config.toml
num_hidden_layers = 16
hidden_size = 448
head_dim = 64
vocab_size = 16384
norm_place = "pre"
norm_eps = 1e-05
init_std_qkv = 0.0213
init_std_up = 0.0213
learning_rate = 0.00593
decay_shape = "linear"
train_tokens = 305100000
Each number is 50 + 10 x the weight over its row's rms, rounded and kept within 0 to 99. Layers, rows and columns count from 0. The size before them is the row's rms in percent of the matrix's.

# o: layer 8 attention output (transposed), 448x448, rms 0.0753, rows 47-53,110-117,174-181,238-245,302-309,366-373,430-437, columns 0-111
# v: layer 8 attention value, 64x448, rms 0.0401, rows 47-53, columns 0-111
o110 103:47 56 63 35 37 28 35 50 52 41 65 51 37 55 42 57 61 59 46 50 42 64 45 63 53 48 50 69 44 47 45 72 56 41 62 41 41 48 39 62 41 56 57 51 62 51 66 48 51 50 59 47 48 33 63 40 53 45 54 41 42 68 58 27 61 59 26 47 58 32 57 39 56 50 40 41 39 55 38 44 41 38 52 52 45 53 52 47 31 51 50 57 49 47 48 55 43 47 37 57 47 46 52 66 56 50 50 40 57 47 38 49
o174 101:49 41 52 23 37 60 65 66 42 44 41 48 73 40 37 43 45 50 40 33 53 45 54 65 44 55 50 53 60 54 56 44 46 61 55 50 52 53 69 40 57 65 28 37 47 83 47 41 37 56 41 63 54 62 56 57 33 46 28 54 48 54 42 26 58 47 64 60 54 53 65 54 60 49 43 38 37 66 55 45 51 46 51 60 48 41 60 43 42 42 44 47 63 37 35 43 51 55 39 58 50 50 55 44 47 49 64 50 46 44 42 48
o238 116:44 51 48 57 49 50 44 41 60 31 57 45 52 58 56 64 40 43 57 45 54 52 37 51 56 53 52 60 54 49 50 33 60 42 46 45 43 50 41 52 49 57 43 60 65 45 44 54 54 41 45 43 45 59 50 30 54 48 55 52 50 43 47 59 76 46 51 57 62 34 55 58 63 44 64 42 61 36 57 99 47 53 43 56 53 61 55 51 35 35 65 47 57 32 61 36 53 57 39 32 56 43 44 44 49 67 62 56 52 42 60 48
o302 096:58 59 26 50 54 46 49 48 39 48 36 55 52 44 44 34 48 61 44 54 37 42 41 52 65 69 55 57 75 71 41 48 59 71 47 69 45 45 53 49 44 31 47 51 43 53 41 69 67 49 59 50 47 59 50 36 58 59 58 54 45 33 54 57 44 38 44 48 32 47 64 40 50 35 62 61 51 56 37 40 33 55 65 54 46 31 53 33 48 54 42 45 60 59 60 54 69 56 40 62 44 66 44 75 49 59 46 42 34 33 51 47
o366 095:55 59 37 54 64 58 51 55 49 70 39 40 48 58 54 49 52 63 58 53 57 40 50 28 59 42 52 40 49 27 59 42 35 32 45 59 61 43 42 43 51 35 62 39 39 56 50 29 57 55 48 50 48 34 39 59 46 48 44 62 58 43 49 59 46 37 47 47 46 48 52 34 47 62 59 48 53 43 46 60 45 55 37 54 48 58 43 56 55 66 41 61 37 64 49 59 42 39 53 61 53 56 54 54 40 36 48 43 58 54 42 45
o430 100:47 56 47 60 57 43 42 56 76 19 76 59 53 53 68 55 50 69 59 57 65 57 49 40 45 27 43 47 38 43 54 32 56 43 44 42 49 59 50 60 56 62 54 48 60 76 28 65 36 41 45 41 33 46 32 33 46 67 54 41 51 51 51 56 43 53 62 41 45 59 37 47 49 55 51 56 56 53 66 57 31 42 37 41 57 53 52 42 56 56 39 30 44 57 46 52 49 60 55 38 50 48 58 31 54 51 38 64 35 50 60 49
v47 101:43 51 50 49 46 49 50 26 55 42 29 52 47 49 53 61 53 58 56 43 55 43 41 57 56 55 48 50 49 47 40 41 49 57 38 47 59 65 60 52 59 67 53 45 63 50 32 46 71 57 40 49 42 38 55 34 33 63 48 43 61 56 62 34 38 41 29 44 38 46 49 57 65 33 51 46 50 49 52 61 63 51 47 50 53 55 33 44 43 45 44 42 42 52 60 51 36 14 57 64 66 37 50 50 51 39 64 51 56 53 40 59
o47 107:68 42 32 53 47 44 43 56 61 42 47 49 52 43 58 61 45 50 53 45 60 37 59 41 40 46 41 54 62 48 53 50 44 48 36 47 43 70 67 64 58 41 53 54 37 40 54 29 43 51 54 39 44 46 43 36 48 53 73 65 51 62 46 65 57 48 64 61 50 66 51 41 58 54 49 77 44 32 45 43 39 49 60 59 66 45 36 53 47 64 44 67 49 44 62 59 54 42 47 43 47 49 50 49 50 44 47 30 50 66 57 35
o111 108:46 48 51 51 50 42 61 48 45 42 65 37 53 64 48 23 50 57 57 67 39 55 46 47 51 43 47 53 43 42 73 52 66 48 76 61 44 50 45 48 45 42 56 67 36 55 50 54 49 34 48 66 47 50 51 45 59 10 59 25 63 51 56 43 49 52 65 50 46 51 35 62 57 63 71 41 38 65 59 58 51 50 52 53 46 39 45 55 35 46 53 56 46 34 43 44 49 40 36 48 52 48 59 56 56 48 39 38 51 55 43 34
o175 089:40 55 61 35 55 47 58 42 52 62 65 68 60 45 70 32 46 49 51 38 37 50 39 50 36 34 45 42 62 69 56 57 59 31 43 48 44 20 43 55 59 44 42 31 52 52 68 60 65 64 75 41 55 53 50 60 49 48 47 53 34 54 52 44 53 57 32 74 67 41 63 43 42 47 50 48 64 40 42 39 49 42 64 50 34 52 68 55 43 53 53 57 47 40 49 37 33 64 53 64 49 47 56 60 61 49 44 71 47 53 47 55
o239 113:66 56 34 56 63 53 56 46 58 49 42 35 27 43 48 56 55 53 51 64 50 68 55 38 45 59 49 58 34 67 39 49 61 47 51 40 35 52 59 48 61 66 51 72 53 44 38 45 51 58 32 57 55 53 63 30 35 43 69 68 49 50 31 49 31 47 26 49 40 56 51 40 48 64 63 46 49 48 39 65 50 59 67 61 45 52 53 55 56 37 47 54 47 57 51 40 63 61 43 39 52 62 47 64 55 53 45 43 43 46 56 66
o303 085:49 49 60 40 35 42 44 58 61 68 48 47 63 53 46 65 44 51 38 43 43 58 58 43 47 54 88 51 56 49 67 52 41 57 53 60 36 33 36 34 42 47 61 56 47 62 52 59 44 44 60 57 48 73 52 68 48 69 51 44 50 33 57 53 50 66 65 43 43 34 52 65 69 48 62 57 53 60 59 58 49 52 37 47 53 57 50 35 58 37 54 43 61 56 27 55 53 63 63 40 50 53 38 42 49 64 61 72 52 46 37 43
o367 102:60 38 59 45 60 46 47 49 48 46 47 46 54 68 50 47 63 60 58 48 62 43 73 43 50 70 48 53 62 43 62 50 37 58 51 48 63 67 66 29 32 49 30 34 49 48 54 42 39 46 47 43 47 61 51 46 45 41 23 39 60 44 48 52 61 33 42 69 57 50 53 55 49 51 38 36 45 53 44 41 45 47 53 53 39 46 45 46 46 51 59 46 45 61 56 56 50 50 59 32 53 36 40 44 32 55 43 45 62 72 59 42
o431 095:41 39 48 57 57 58 46 59 39 34 51 59 58 62 69 54 55 43 42 49 57 50 43 49 65 46 35 52 40 44 51 52 50 55 54 36 50 39 48 49 63 57 67 54 40 47 45 58 49 72 55 39 53 65 49 36 48 61 56 70 58 25 53 64 38 55 37 56 31 63 57 51 52 47 54 67 50 56 47 55 51 65 40 52 46 67 36 53 49 44 31 49 64 65 44 60 47 63 44 47 35 52 60 66 47 53 61 50 29 42 32 51
v48 100:47 51 49 39 48 42 50 38 57 49 43 46 53 55 44 45 51 59 44 62 46 48 46 42 42 69 46 48 63 32 40 55 49 33 54 48 47 39 59 54 69 53 44 59 67 60 44 59 35 68 41 49 43 45 51 52 53 46 36 48 62 55 53 58 49 68 46 49 44 44 38 72 65 50 43 58 58 37 61 60 40 35 50 48 39 30 35 62 65 77 67 56 61 51 48 53 59 60 39 50 46 48 61 55 45 46 42 57 27 51 76 61
o48 089:55 43 43 49 46 36 68 48 53 38 52 59 40 58 31 47 30 52 62 61 52 46 42 57 64 39 40 47 53 43 40 63 38 52 49 65 31 44 45 33 49 44 53 35 45 58 54 54 31 64 36 50 50 59 42 46 47 49 48 31 64 48 58 43 43 67 54 35 42 49 62 67 50 42 49 71 63 63 71 47 50 60 48 41 71 55 67 44 37 44 49 65 25 61 42 42 51 49 44 67 45 62 63 38 54 49 51 45 56 50 70 50
o112 109:47 47 46 36 56 51 49 51 40 41 61 30 43 63 60 50 54 41 32 28 55 59 53 51 45 57 44 54 40 39 39 53 51 46 59 48 62 49 59 45 57 67 46 36 53 59 50 38 54 20 49 44 67 36 58 39 54 61 34 52 45 66 32 68 66 54 51 52 43 31 48 56 73 43 46 42 57 62 46 43 55 43 55 29 50 51 61 53 52 52 52 53 36 42 48 52 32 53 52 58 42 58 60 43 50 43 36 45 38 49 51 36
o176 095:64 38 65 46 46 64 42 48 61 63 44 57 66 50 80 55 56 71 52 65 41 41 48 44 51 30 41 61 48 72 56 46 63 60 47 44 50 58 34 56 37 41 55 44 47 30 35 53 27 49 57 48 39 59 41 70 55 56 55 60 45 29 47 44 49 48 56 43 57 49 43 37 56 42 55 29 41 47 50 61 53 34 56 56 46 53 67 50 57 41 30 52 41 60 56 36 59 42 55 47 60 41 45 43 67 53 64 57 58 32 41 46
o240 109:61 48 50 47 47 46 58 66 62 48 34 52 37 43 42 43 45 51 52 39 46 60 51 51 57 56 33 47 55 68 57 61 41 69 55 39 50 33 67 58 36 60 43 56 44 41 57 24 39 41 41 65 38 56 61 29 50 57 46 42 40 54 27 65 49 54 25 67 29 52 56 44 44 47 60 63 37 42 51 54 54 40 49 40 50 53 51 39 56 71 58 51 65 59 59 50 56 50 58 56 49 45 34 65 42 46 58 42 50 48 72 57
o304 083:48 49 44 47 57 67 42 66 58 47 46 60 36 41 51 57 53 61 73 59 40 61 52 39 57 49 47 52 53 50 42 58 47 58 36 49 68 47 65 60 42 52 67 63 49 43 78 63 74 56 53 32 74 40 44 70 37 56 56 34 37 45 53 36 42 41 45 53 62 62 47 52 48 63 46 55 40 50 54 48 36 68 42 57 55 45 60 53 58 37 51 53 53 48 48 40 62 69 36 54 42 50 56 53 43 48 58 51 50 49 31 41
o368 095:36 48 46 51 46 57 53 56 50 55 56 51 40 45 48 54 45 53 55 38 50 60 38 42 49 71 74 54 60 30 47 54 44 50 51 57 45 31 59 59 45 57 74 66 52 57 42 71 52 46 62 46 51 42 48 58 46 41 48 53 42 51 58 69 51 49 56 63 46 53 52 61 53 47 49 46 61 60 55 55 64 50 44 47 49 60 51 61 60 62 40 45 47 43 50 68 52 41 45 51 51 43 54 54 58 69 44 37 70 46 41 47
o432 107:53 41 48 50 51 65 40 42 51 38 62 62 59 36 52 43 45 47 44 59 62 54 36 49 41 52 30 49 57 60 63 56 43 46 64 42 41 42 47 74 62 53 46 52 48 37 44 46 28 46 39 56 43 60 54 40 55 53 50 47 65 54 42 46 47 44 46 63 57 61 63 49 43 38 46 43 45 62 58 57 55 39 52 42 48 40 45 30 49 59 40 38 58 63 36 50 55 56 74 28 63 40 35 53 49 57 39 35 44 34 46 60
v49 096:46 52 48 53 60 40 43 52 73 49 48 40 66 49 42 39 44 54 55 39 69 57 57 54 53 59 61 41 46 51 52 36 51 51 45 61 41 49 57 44 48 50 50 59 58 64 71 42 66 41 38 53 39 37 65 53 47 51 47 63 46 36 46 61 52 56 42 34 52 57 28 50 55 55 46 51 55 47 53 58 58 45 54 28 59 75 47 37 67 40 45 61 40 53 45 43 47 47 53 61 54 66 36 38 41 63 49 58 53 36 65 46
o49 092:68 56 52 46 64 60 74 62 41 56 53 40 48 53 60 41 56 66 31 37 61 49 45 57 56 53 79 49 31 42 47 50 65 53 43 42 23 53 56 57 49 73 41 44 52 26 48 48 36 62 48 42 54 42 35 67 50 50 53 45 47 56 63 65 50 61 47 35 41 31 47 35 71 51 41 54 59 54 40 67 58 45 51 57 55 61 48 53 60 55 32 53 51 45 57 52 37 34 65 30 41 47 40 48 54 51 39 42 60 53 66 42
o113 112:52 50 52 62 52 61 41 56 58 34 34 55 48 50 41 73 30 56 49 51 49 45 46 64 39 46 41 44 59 60 43 63 50 47 53 81 45 55 58 71 69 60 45 53 51 56 50 46 49 54 47 58 47 47 46 47 47 42 47 50 68 46 62 36 55 40 42 47 38 58 45 54 39 53 66 51 52 45 52 48 31 56 46 48 36 41 37 46 52 34 54 43 45 51 20 39 50 59 45 29 41 45 64 48 47 37 52 55 61 43 43 50
o177 102:55 46 48 45 51 35 63 45 42 44 61 42 24 51 63 49 58 46 50 59 44 55 57 38 49 39 56 42 48 45 64 34 55 59 54 47 65 50 48 57 35 42 56 45 52 44 35 51 52 47 68 53 72 52 66 61 45 41 41 55 61 49 49 31 41 63 55 67 52 61 67 37 41 28 59 45 44 57 49 56 57 43 60 56 40 41 44 61 50 64 48 47 52 80 53 44 56 55 43 55 55 39 56 53 52 62 57 60 51 52 51 41
o241 110:36 50 47 49 59 53 48 47 43 59 24 43 48 50 67 52 58 53 44 66 39 56 48 49 54 60 45 55 59 49 37 37 56 50 59 53 60 63 54 39 54 52 41 39 37 58 61 55 74 72 64 44 45 47 66 52 45 39 62 68 54 57 33 48 39 66 43 40 55 42 52 58 30 57 47 52 64 57 49 41 36 64 62 65 52 50 38 64 52 32 65 64 53 54 46 41 67 49 46 54 49 37 39 56 55 54 38 73 53 49 58 43
o305 085:60 39 44 54 35 46 36 58 37 63 63 53 49 38 72 38 23 49 49 38 49 42 52 57 37 57 55 57 45 55 67 46 44 54 37 43 52 50 36 46 61 43 34 50 54 55 58 56 56 46 55 57 59 48 36 27 47 48 42 42 55 62 55 55 33 40 48 54 49 44 43 51 62 62 44 43 28 57 61 57 35 39 40 46 54 22 62 34 48 56 56 50 58 38 52 65 46 48 51 44 46 63 60 58 61 41 51 33 35 50 48 50
o369 097:53 45 45 53 50 46 52 54 59 50 44 51 45 39 34 44 43 60 75 45 53 32 65 42 53 66 42 38 42 45 58 51 40 39 53 37 47 23 32 46 56 49 59 48 57 60 55 41 43 48 49 51 27 58 43 44 48 35 41 64 42 39 50 71 46 55 43 70 53 64 52 62 55 45 67 47 50 48 46 38 46 58 27 41 53 55 49 35 47 39 50 41 52 54 65 34 52 58 35 57 46 67 58 42 56 56 53 55 52 52 49 52
o433 096:40 64 40 49 38 58 49 50 51 38 57 27 49 57 64 70 54 32 63 53 41 61 33 56 48 57 65 54 41 33 26 44 30 58 67 50 59 66 72 46 53 19 50 58 44 45 40 44 57 32 46 56 59 50 44 58 62 42 61 49 31 50 53 55 60 49 63 63 63 45 56 63 44 60 45 47 57 48 58 56 75 59 59 51 76 45 49 62 50 55 49 60 32 55 49 59 61 49 45 54 39 40 31 54 42 58 56 73 47 44 58 58
v50 104:37 46 47 50 46 52 65 64 59 55 58 50 66 47 52 62 48 24 48 76 68 51 51 58 58 60 47 51 61 45 52 50 31 49 67 57 43 57 39 47 42 42 76 67 49 59 48 58 39 54 63 47 44 24 53 56 49 63 44 67 65 42 38 38 59 39 54 38 56 65 77 35 51 50 48 32 48 55 56 48 45 49 69 46 47 38 42 40 60 64 47 46 54 52 42 55 49 58 71 40 57 50 51 59 49 38 53 38 46 48 29 30
o50 101:38 67 50 61 31 45 47 76 31 56 50 66 47 53 61 58 63 48 65 66 60 34 48 52 57 48 48 43 78 62 59 56 50 60 47 49 45 42 50 54 56 38 42 61 47 51 67 68 51 47 61 45 55 44 44 62 43 38 58 30 56 45 44 36 64 56 50 49 40 67 43 35 57 59 45 46 47 51 41 36 49 52 39 57 50 44 67 40 51 34 51 39 45 72 53 66 65 36 56 55 33 40 46 48 48 60 42 48 55 51 48 44
o114 107:39 58 45 25 46 50 52 34 43 43 52 48 54 54 57 40 55 61 48 52 46 45 47 37 40 50 62 50 35 45 56 37 67 50 62 45 57 63 32 53 56 57 52 40 38 54 65 34 41 65 34 58 55 49 61 46 54 50 52 34 42 43 44 53 40 50 57 54 66 41 45 59 69 67 65 58 45 55 41 50 54 55 51 39 45 51 76 36 40 41 52 65 46 39 56 36 30 56 51 45 49 52 65 43 53 53 43 41 47 54 40 53
o178 108:69 52 53 64 50 48 42 42 64 42 27 44 53 46 33 55 27 69 55 50 22 47 41 48 64 30 74 55 51 59 57 60 56 58 50 47 57 33 58 60 56 52 27 48 54 30 34 48 79 60 39 52 48 49 46 58 37 38 57 42 46 54 68 56 37 54 72 45 43 39 48 52 52 33 50 84 55 42 40 47 34 42 37 43 60 50 24 59 48 60 57 43 37 43 61 41 55 44 44 66 52 31 66 58 40 49 61 63 45 48 64 53
o242 111:41 55 33 41 44 50 46 57 53 52 50 42 48 58 56 80 39 33 68 55 80 54 44 55 63 69 50 46 42 56 48 53 41 52 50 39 60 45 73 59 53 55 31 60 71 49 46 33 48 60 51 38 63 44 59 42 34 34 58 42 49 52 54 41 41 60 58 49 60 66 52 40 60 66 50 38 43 36 50 63 49 41 43 52 52 62 57 41 49 45 47 31 47 49 37 50 71 54 39 40 44 43 52 61 42 54 62 65 59 62 44 52
o306 087:47 45 58 62 46 56 48 41 42 47 59 62 42 41 47 40 42 49 49 37 36 51 54 57 45 51 55 51 46 47 55 42 62 43 57 51 45 28 46 34 37 58 55 44 52 31 39 52 45 22 44 42 37 71 66 57 61 66 47 61 45 73 48 44 44 45 43 38 54 43 41 48 40 38 62 34 41 48 75 67 60 66 40 39 48 53 41 55 61 41 51 59 63 30 58 38 52 45 46 47 49 53 60 46 60 61 35 50 60 59 54 53
o370 099:49 42 37 54 43 57 44 57 54 53 53 44 56 53 42 26 61 56 49 45 60 50 55 50 50 65 34 42 69 41 49 62 39 51 51 57 42 72 54 53 59 42 52 47 56 62 54 51 50 46 71 51 53 50 43 57 65 60 42 51 42 56 45 56 65 55 39 42 45 57 49 65 47 54 37 37 49 60 49 60 70 44 61 48 57 50 65 51 51 59 66 53 48 62 40 61 36 42 68 44 46 79 42 56 50 51 62 56 41 26 45 44
o434 101:61 65 58 36 59 42 50 45 44 54 38 52 39 46 49 64 40 44 49 43 56 44 42 47 37 37 50 56 31 38 34 60 67 45 39 66 50 39 60 59 49 46 53 58 37 67 41 47 50 43 46 50 60 40 47 54 34 54 56 68 62 51 40 54 62 49 37 42 64 54 44 54 45 61 47 36 47 44 35 48 56 43 42 67 44 40 43 45 49 65 49 61 31 52 47 37 52 39 44 61 57 58 53 66 68 46 52 31 45 43 54 41
v51 100:50 61 47 44 44 63 31 44 49 58 45 49 47 38 40 37 77 47 51 33 61 52 69 75 53 41 50 53 55 37 48 28 55 43 46 42 37 42 55 47 70 60 43 62 62 63 33 38 31 54 36 57 46 60 56 64 63 41 43 20 36 47 55 42 54 31 30 41 42 64 63 55 61 30 34 49 55 49 46 52 59 57 57 61 53 31 50 49 45 41 34 49 57 47 43 45 54 50 56 49 35 68 35 58 50 57 62 38 39 70 58 42
o51 099:38 78 57 57 37 38 47 49 51 47 45 47 51 55 45 56 46 50 56 40 60 31 43 40 31 59 35 38 43 38 51 62 55 48 52 31 47 53 58 56 69 38 47 42 58 53 53 50 50 63 33 39 63 64 42 39 52 53 52 63 49 46 47 62 55 55 58 60 41 48 52 42 72 48 46 50 41 69 67 47 64 46 37 54 50 47 39 54 63 66 39 55 41 56 49 42 55 57 51 51 60 54 68 67 62 44 43 47 52 35 40 41
o115 101:60 67 39 40 72 53 62 47 56 40 62 37 66 36 51 66 46 67 50 58 51 63 60 52 59 54 55 56 63 63 62 60 57 39 22 55 44 57 76 49 37 34 52 47 48 62 52 50 52 54 48 56 57 41 66 35 43 50 58 53 43 54 54 48 64 41 44 35 61 56 36 59 50 57 62 57 44 46 44 51 64 38 56 56 65 49 51 53 32 55 57 67 47 55 71 42 53 39 47 45 54 49 52 53 49 50 42 54 32 45 52 53
o179 096:40 29 54 37 48 48 57 33 56 36 37 54 40 37 51 55 42 53 46 52 36 59 34 43 30 45 55 36 56 36 37 35 74 47 43 62 52 41 37 68 44 51 55 38 43 59 52 42 49 46 52 54 43 52 48 48 45 56 42 58 64 29 49 55 43 71 54 56 68 58 35 46 47 48 45 36 53 37 63 33 44 57 60 38 38 39 47 38 57 48 54 53 49 54 53 56 43 63 53 58 42 43 45 49 61 44 63 48 64 42 48 44
o243 105:51 51 55 63 55 50 41 45 39 62 54 61 55 55 65 43 49 54 58 39 48 51 48 34 51 50 51 65 55 42 49 49 36 62 49 52 40 40 64 49 56 58 55 42 58 28 54 38 60 37 52 48 40 45 39 54 60 29 57 44 58 57 72 62 65 42 20 50 59 30 31 47 47 56 66 34 48 41 34 57 46 42 52 46 50 57 71 58 41 39 48 62 53 55 54 58 49 46 45 67 43 48 66 70 65 52 49 45 68 52 41 35
o307 083:61 25 54 33 58 40 61 46 60 44 49 42 63 45 35 63 47 57 65 66 55 37 25 52 37 49 37 51 44 65 51 46 31 68 71 64 64 49 14 42 61 40 49 62 41 37 50 41 51 58 64 47 44 39 50 35 62 74 47 38 52 52 47 49 44 67 55 54 56 58 69 55 49 49 55 54 54 54 48 59 49 57 52 61 58 60 44 49 55 56 45 65 43 25 43 61 40 46 58 51 63 42 43 38 48 54 63 69 51 61 49 47
o371 097:59 52 58 49 44 42 27 70 48 58 62 52 47 33 48 44 51 57 43 43 54 40 49 59 56 46 48 49 48 64 49 70 65 48 50 32 56 54 58 55 46 49 46 47 48 59 47 63 49 45 49 65 59 70 46 54 69 48 70 52 54 53 45 45 49 76 44 51 37 50 51 43 64 41 46 42 39 49 39 55 46 39 43 45 37 48 61 46 66 39 52 33 42 51 33 43 60 52 59 43 46 46 49 39 40 53 62 50 39 56 52 56
o435 107:52 34 43 53 39 43 55 45 41 68 38 58 41 51 46 34 33 46 37 32 37 48 55 36 61 35 57 54 60 32 55 47 54 44 37 44 51 37 43 31 38 44 51 50 38 58 50 48 42 53 37 52 53 58 76 65 48 31 35 57 51 47 56 45 57 47 30 50 40 39 48 68 60 74 60 49 51 44 55 45 50 55 44 44 50 47 71 55 49 63 53 51 51 73 45 41 68 49 56 58 52 46 58 44 57 46 47 36 63 56 42 43
v52 101:58 68 64 40 43 55 48 58 52 46 51 58 44 48 51 55 48 43 31 58 42 56 53 71 80 61 40 38 43 52 57 33 63 57 48 47 48 54 34 43 49 46 59 68 33 37 45 42 40 29 64 44 26 46 51 67 33 60 53 58 48 52 54 62 54 54 39 52 53 49 36 46 39 51 61 51 48 58 52 50 52 54 63 51 38 41 48 48 58 36 42 37 53 42 49 39 50 49 62 54 45 55 43 48 57 58 66 65 35 53 58 63
o52 104:38 66 48 44 54 55 67 46 56 40 54 51 40 44 47 27 43 46 53 34 44 55 51 54 62 33 42 39 50 44 54 49 42 39 33 39 59 64 54 62 32 53 48 55 50 52 34 53 50 38 40 63 30 62 46 41 42 47 59 52 55 68 39 52 42 70 44 27 39 44 53 35 50 55 51 47 66 52 62 60 45 41 50 51 52 58 50 49 55 40 43 51 61 38 44 44 37 42 52 51 37 51 48 37 37 56 57 47 52 48 57 47
o116 111:65 70 50 44 64 39 32 35 65 47 33 48 42 57 54 30 57 63 56 55 62 60 39 35 60 41 61 57 43 64 42 73 57 51 46 42 44 56 43 48 51 58 42 64 45 68 66 47 26 75 54 45 46 59 58 32 49 31 34 45 57 42 48 48 36 49 68 54 50 43 45 37 44 41 54 59 61 42 63 44 69 59 57 42 43 68 46 53 58 49 54 53 41 48 43 46 53 36 49 48 60 46 41 31 62 39 33 28 60 42 49 57
o180 096:46 34 48 60 38 55 40 42 66 54 63 46 51 59 34 55 59 47 52 46 49 27 52 40 39 60 39 53 68 50 51 53 50 42 53 68 54 38 75 54 66 69 66 55 50 58 62 56 58 43 45 52 63 47 48 46 50 72 56 39 48 64 39 36 54 39 65 60 56 50 60 69 56 52 48 55 48 55 52 55 48 36 40 48 46 53 57 42 35 55 65 60 53 29 55 72 46 49 57 51 58 40 68 40 52 52 43 47 56 48 66 44
o244 104:46 42 55 49 66 43 39 62 59 54 51 54 36 53 46 55 44 28 59 50 62 53 42 57 42 37 57 44 58 46 50 69 52 52 64 60 65 55 58 33 53 44 59 67 36 40 68 34 42 51 47 65 45 39 46 51 31 38 53 47 31 64 43 36 40 58 38 49 47 45 50 66 56 57 52 35 42 56 47 48 28 41 41 53 56 74 71 55 51 34 50 36 46 34 40 55 56 51 49 50 38 37 56 37 70 47 64 59 33 43 59 45
o308 083:41 42 30 46 49 42 72 31 36 69 54 37 65 39 57 62 64 46 47 49 54 37 65 48 43 39 46 52 61 47 53 57 58 64 47 26 57 42 43 59 26 55 25 35 53 57 31 75 53 65 41 56 49 39 40 41 38 69 48 61 55 44 63 66 49 49 47 52 30 45 42 60 57 39 47 73 55 45 49 55 31 50 63 42 50 49 49 64 48 71 45 55 78 66 46 38 32 64 48 54 55 49 53 58 43 56 17 42 45 61 50 35
o372 082:41 46 40 44 50 54 67 48 18 44 51 41 42 44 39 46 40 62 38 41 58 50 61 66 53 37 48 56 36 49 75 26 57 45 75 34 67 50 36 58 40 38 38 53 48 34 29 43 31 54 49 25 48 47 54 64 53 37 67 74 56 62 56 44 42 58 38 39 57 56 56 49 47 66 39 50 39 60 53 38 45 73 45 43 45 45 68 74 60 37 51 33 52 39 58 47 59 69 48 55 54 52 40 55 64 64 58 54 45 52 45 56
o436 108:56 48 61 35 37 44 41 64 65 49 45 44 61 49 44 29 34 43 39 58 29 49 53 44 53 49 64 58 57 50 38 42 54 52 51 52 69 46 68 45 61 49 38 44 56 45 50 35 39 36 62 42 57 47 50 50 46 49 53 48 35 46 37 49 54 42 62 49 52 35 59 67 59 52 54 56 38 56 35 51 69 37 56 55 51 48 52 34 39 49 42 47 37 49 56 39 75 49 42 41 42 41 40 47 52 62 62 57 41 50 46 60
v53 108:34 45 61 42 39 41 42 57 55 41 35 50 51 52 57 46 58 43 43 43 44 54 47 60 48 36 43 34 54 46 48 53 27 48 43 49 46 55 35 60 49 60 42 49 56 42 57 43 61 65 73 56 44 55 52 60 37 56 48 60 59 53 66 37 55 48 39 43 47 52 55 37 39 66 55 43 58 68 47 54 51 36 52 31 53 43 65 46 46 49 50 60 66 42 61 60 54 40 65 46 58 47 38 76 41 39 43 73 53 65 44 55
o53 109:42 54 61 56 45 54 39 42 40 58 45 54 40 44 37 36 62 47 56 40 57 40 61 31 49 65 34 55 45 71 54 59 69 58 63 45 44 64 39 58 61 50 35 63 47 49 64 43 47 48 40 42 41 69 36 63 47 60 50 50 63 56 49 51 49 59 40 44 56 53 38 43 55 42 56 56 50 36 28 40 45 46 49 69 51 53 46 52 57 60 56 50 46 46 46 40 56 67 44 38 58 51 56 50 64 34 55 48 44 36 47 61
o117 099:76 53 43 43 64 53 59 47 44 52 66 62 62 43 42 42 57 46 41 56 46 53 38 44 50 57 45 61 33 31 48 38 61 49 53 50 37 53 39 49 56 71 59 47 45 35 50 56 64 45 43 62 51 52 44 44 48 55 52 56 51 34 33 35 57 63 60 58 42 52 57 55 64 39 58 67 50 49 50 53 42 54 48 43 56 63 44 51 57 55 61 40 43 39 53 44 50 51 49 34 43 41 66 42 50 43 50 42 46 61 43 54
o181 089:50 58 43 46 47 35 44 45 49 55 54 32 46 47 55 56 38 34 42 58 48 45 62 60 52 57 60 53 58 57 34 38 53 43 40 47 69 47 48 48 52 66 54 37 30 72 51 47 34 55 47 42 80 34 63 48 51 58 62 57 52 67 57 60 55 36 63 52 54 53 52 69 37 34 44 41 36 52 63 62 45 41 38 47 45 63 51 46 54 43 46 52 52 63 55 41 42 50 37 39 61 57 50 54 41 74 57 52 45 32 53 40
o245 095:43 48 43 58 51 39 55 61 48 43 37 60 54 56 46 54 47 61 35 65 51 62 60 50 58 39 34 42 33 28 52 48 59 52 58 66 51 53 57 54 40 52 59 53 48 55 54 51 48 43 44 62 53 48 48 60 59 52 43 43 30 54 51 40 42 46 45 47 58 71 62 41 57 58 46 38 36 72 63 47 64 47 60 38 58 61 37 54 49 58 59 58 50 37 44 53 67 50 33 49 49 47 61 49 59 39 39 65 64 56 37 38
o309 088:56 54 55 42 50 47 55 36 38 51 48 42 48 66 52 55 46 32 56 38 55 49 49 69 32 37 71 46 51 58 51 49 52 45 49 40 69 47 55 46 58 18 49 52 59 60 39 56 55 42 38 57 26 50 58 50 40 30 47 49 48 53 62 64 52 29 36 45 46 47 47 65 48 69 48 38 53 33 38 56 46 49 56 47 58 34 45 47 54 47 49 47 44 76 56 64 45 43 59 61 42 68 45 43 55 53 60 52 63 52 66 35
o373 122:60 50 44 62 42 62 49 55 52 63 34 39 37 67 43 41 52 50 50 54 54 40 45 52 55 45 33 59 64 46 53 61 38 48 48 40 41 47 57 47 42 33 26 47 39 35 61 57 59 50 49 43 47 50 51 45 38 67 23 50 64 42 39 38 56 63 42 50 42 48 38 49 61 51 50 43 40 72 70 53 53 49 45 50 35 44 52 44 60 41 52 51 62 73 51 58 45 56 54 59 49 33 44 53 50 38 49 49 42 71 38 41
o437 101:48 42 57 59 44 63 55 67 39 42 58 50 39 54 46 46 39 58 46 54 49 65 45 47 48 53 55 60 69 45 48 49 38 59 33 50 51 47 59 63 43 42 40 59 37 36 36 42 37 52 59 67 49 47 49 66 66 21 52 44 58 40 46 55 48 59 40 40 41 67 49 59 61 42 39 48 45 62 29 61 59 43 53 42 54 36 54 44 50 38 42 63 47 50 41 46 51 46 42 47 41 52 45 60 50 45 56 65 51 70 71 76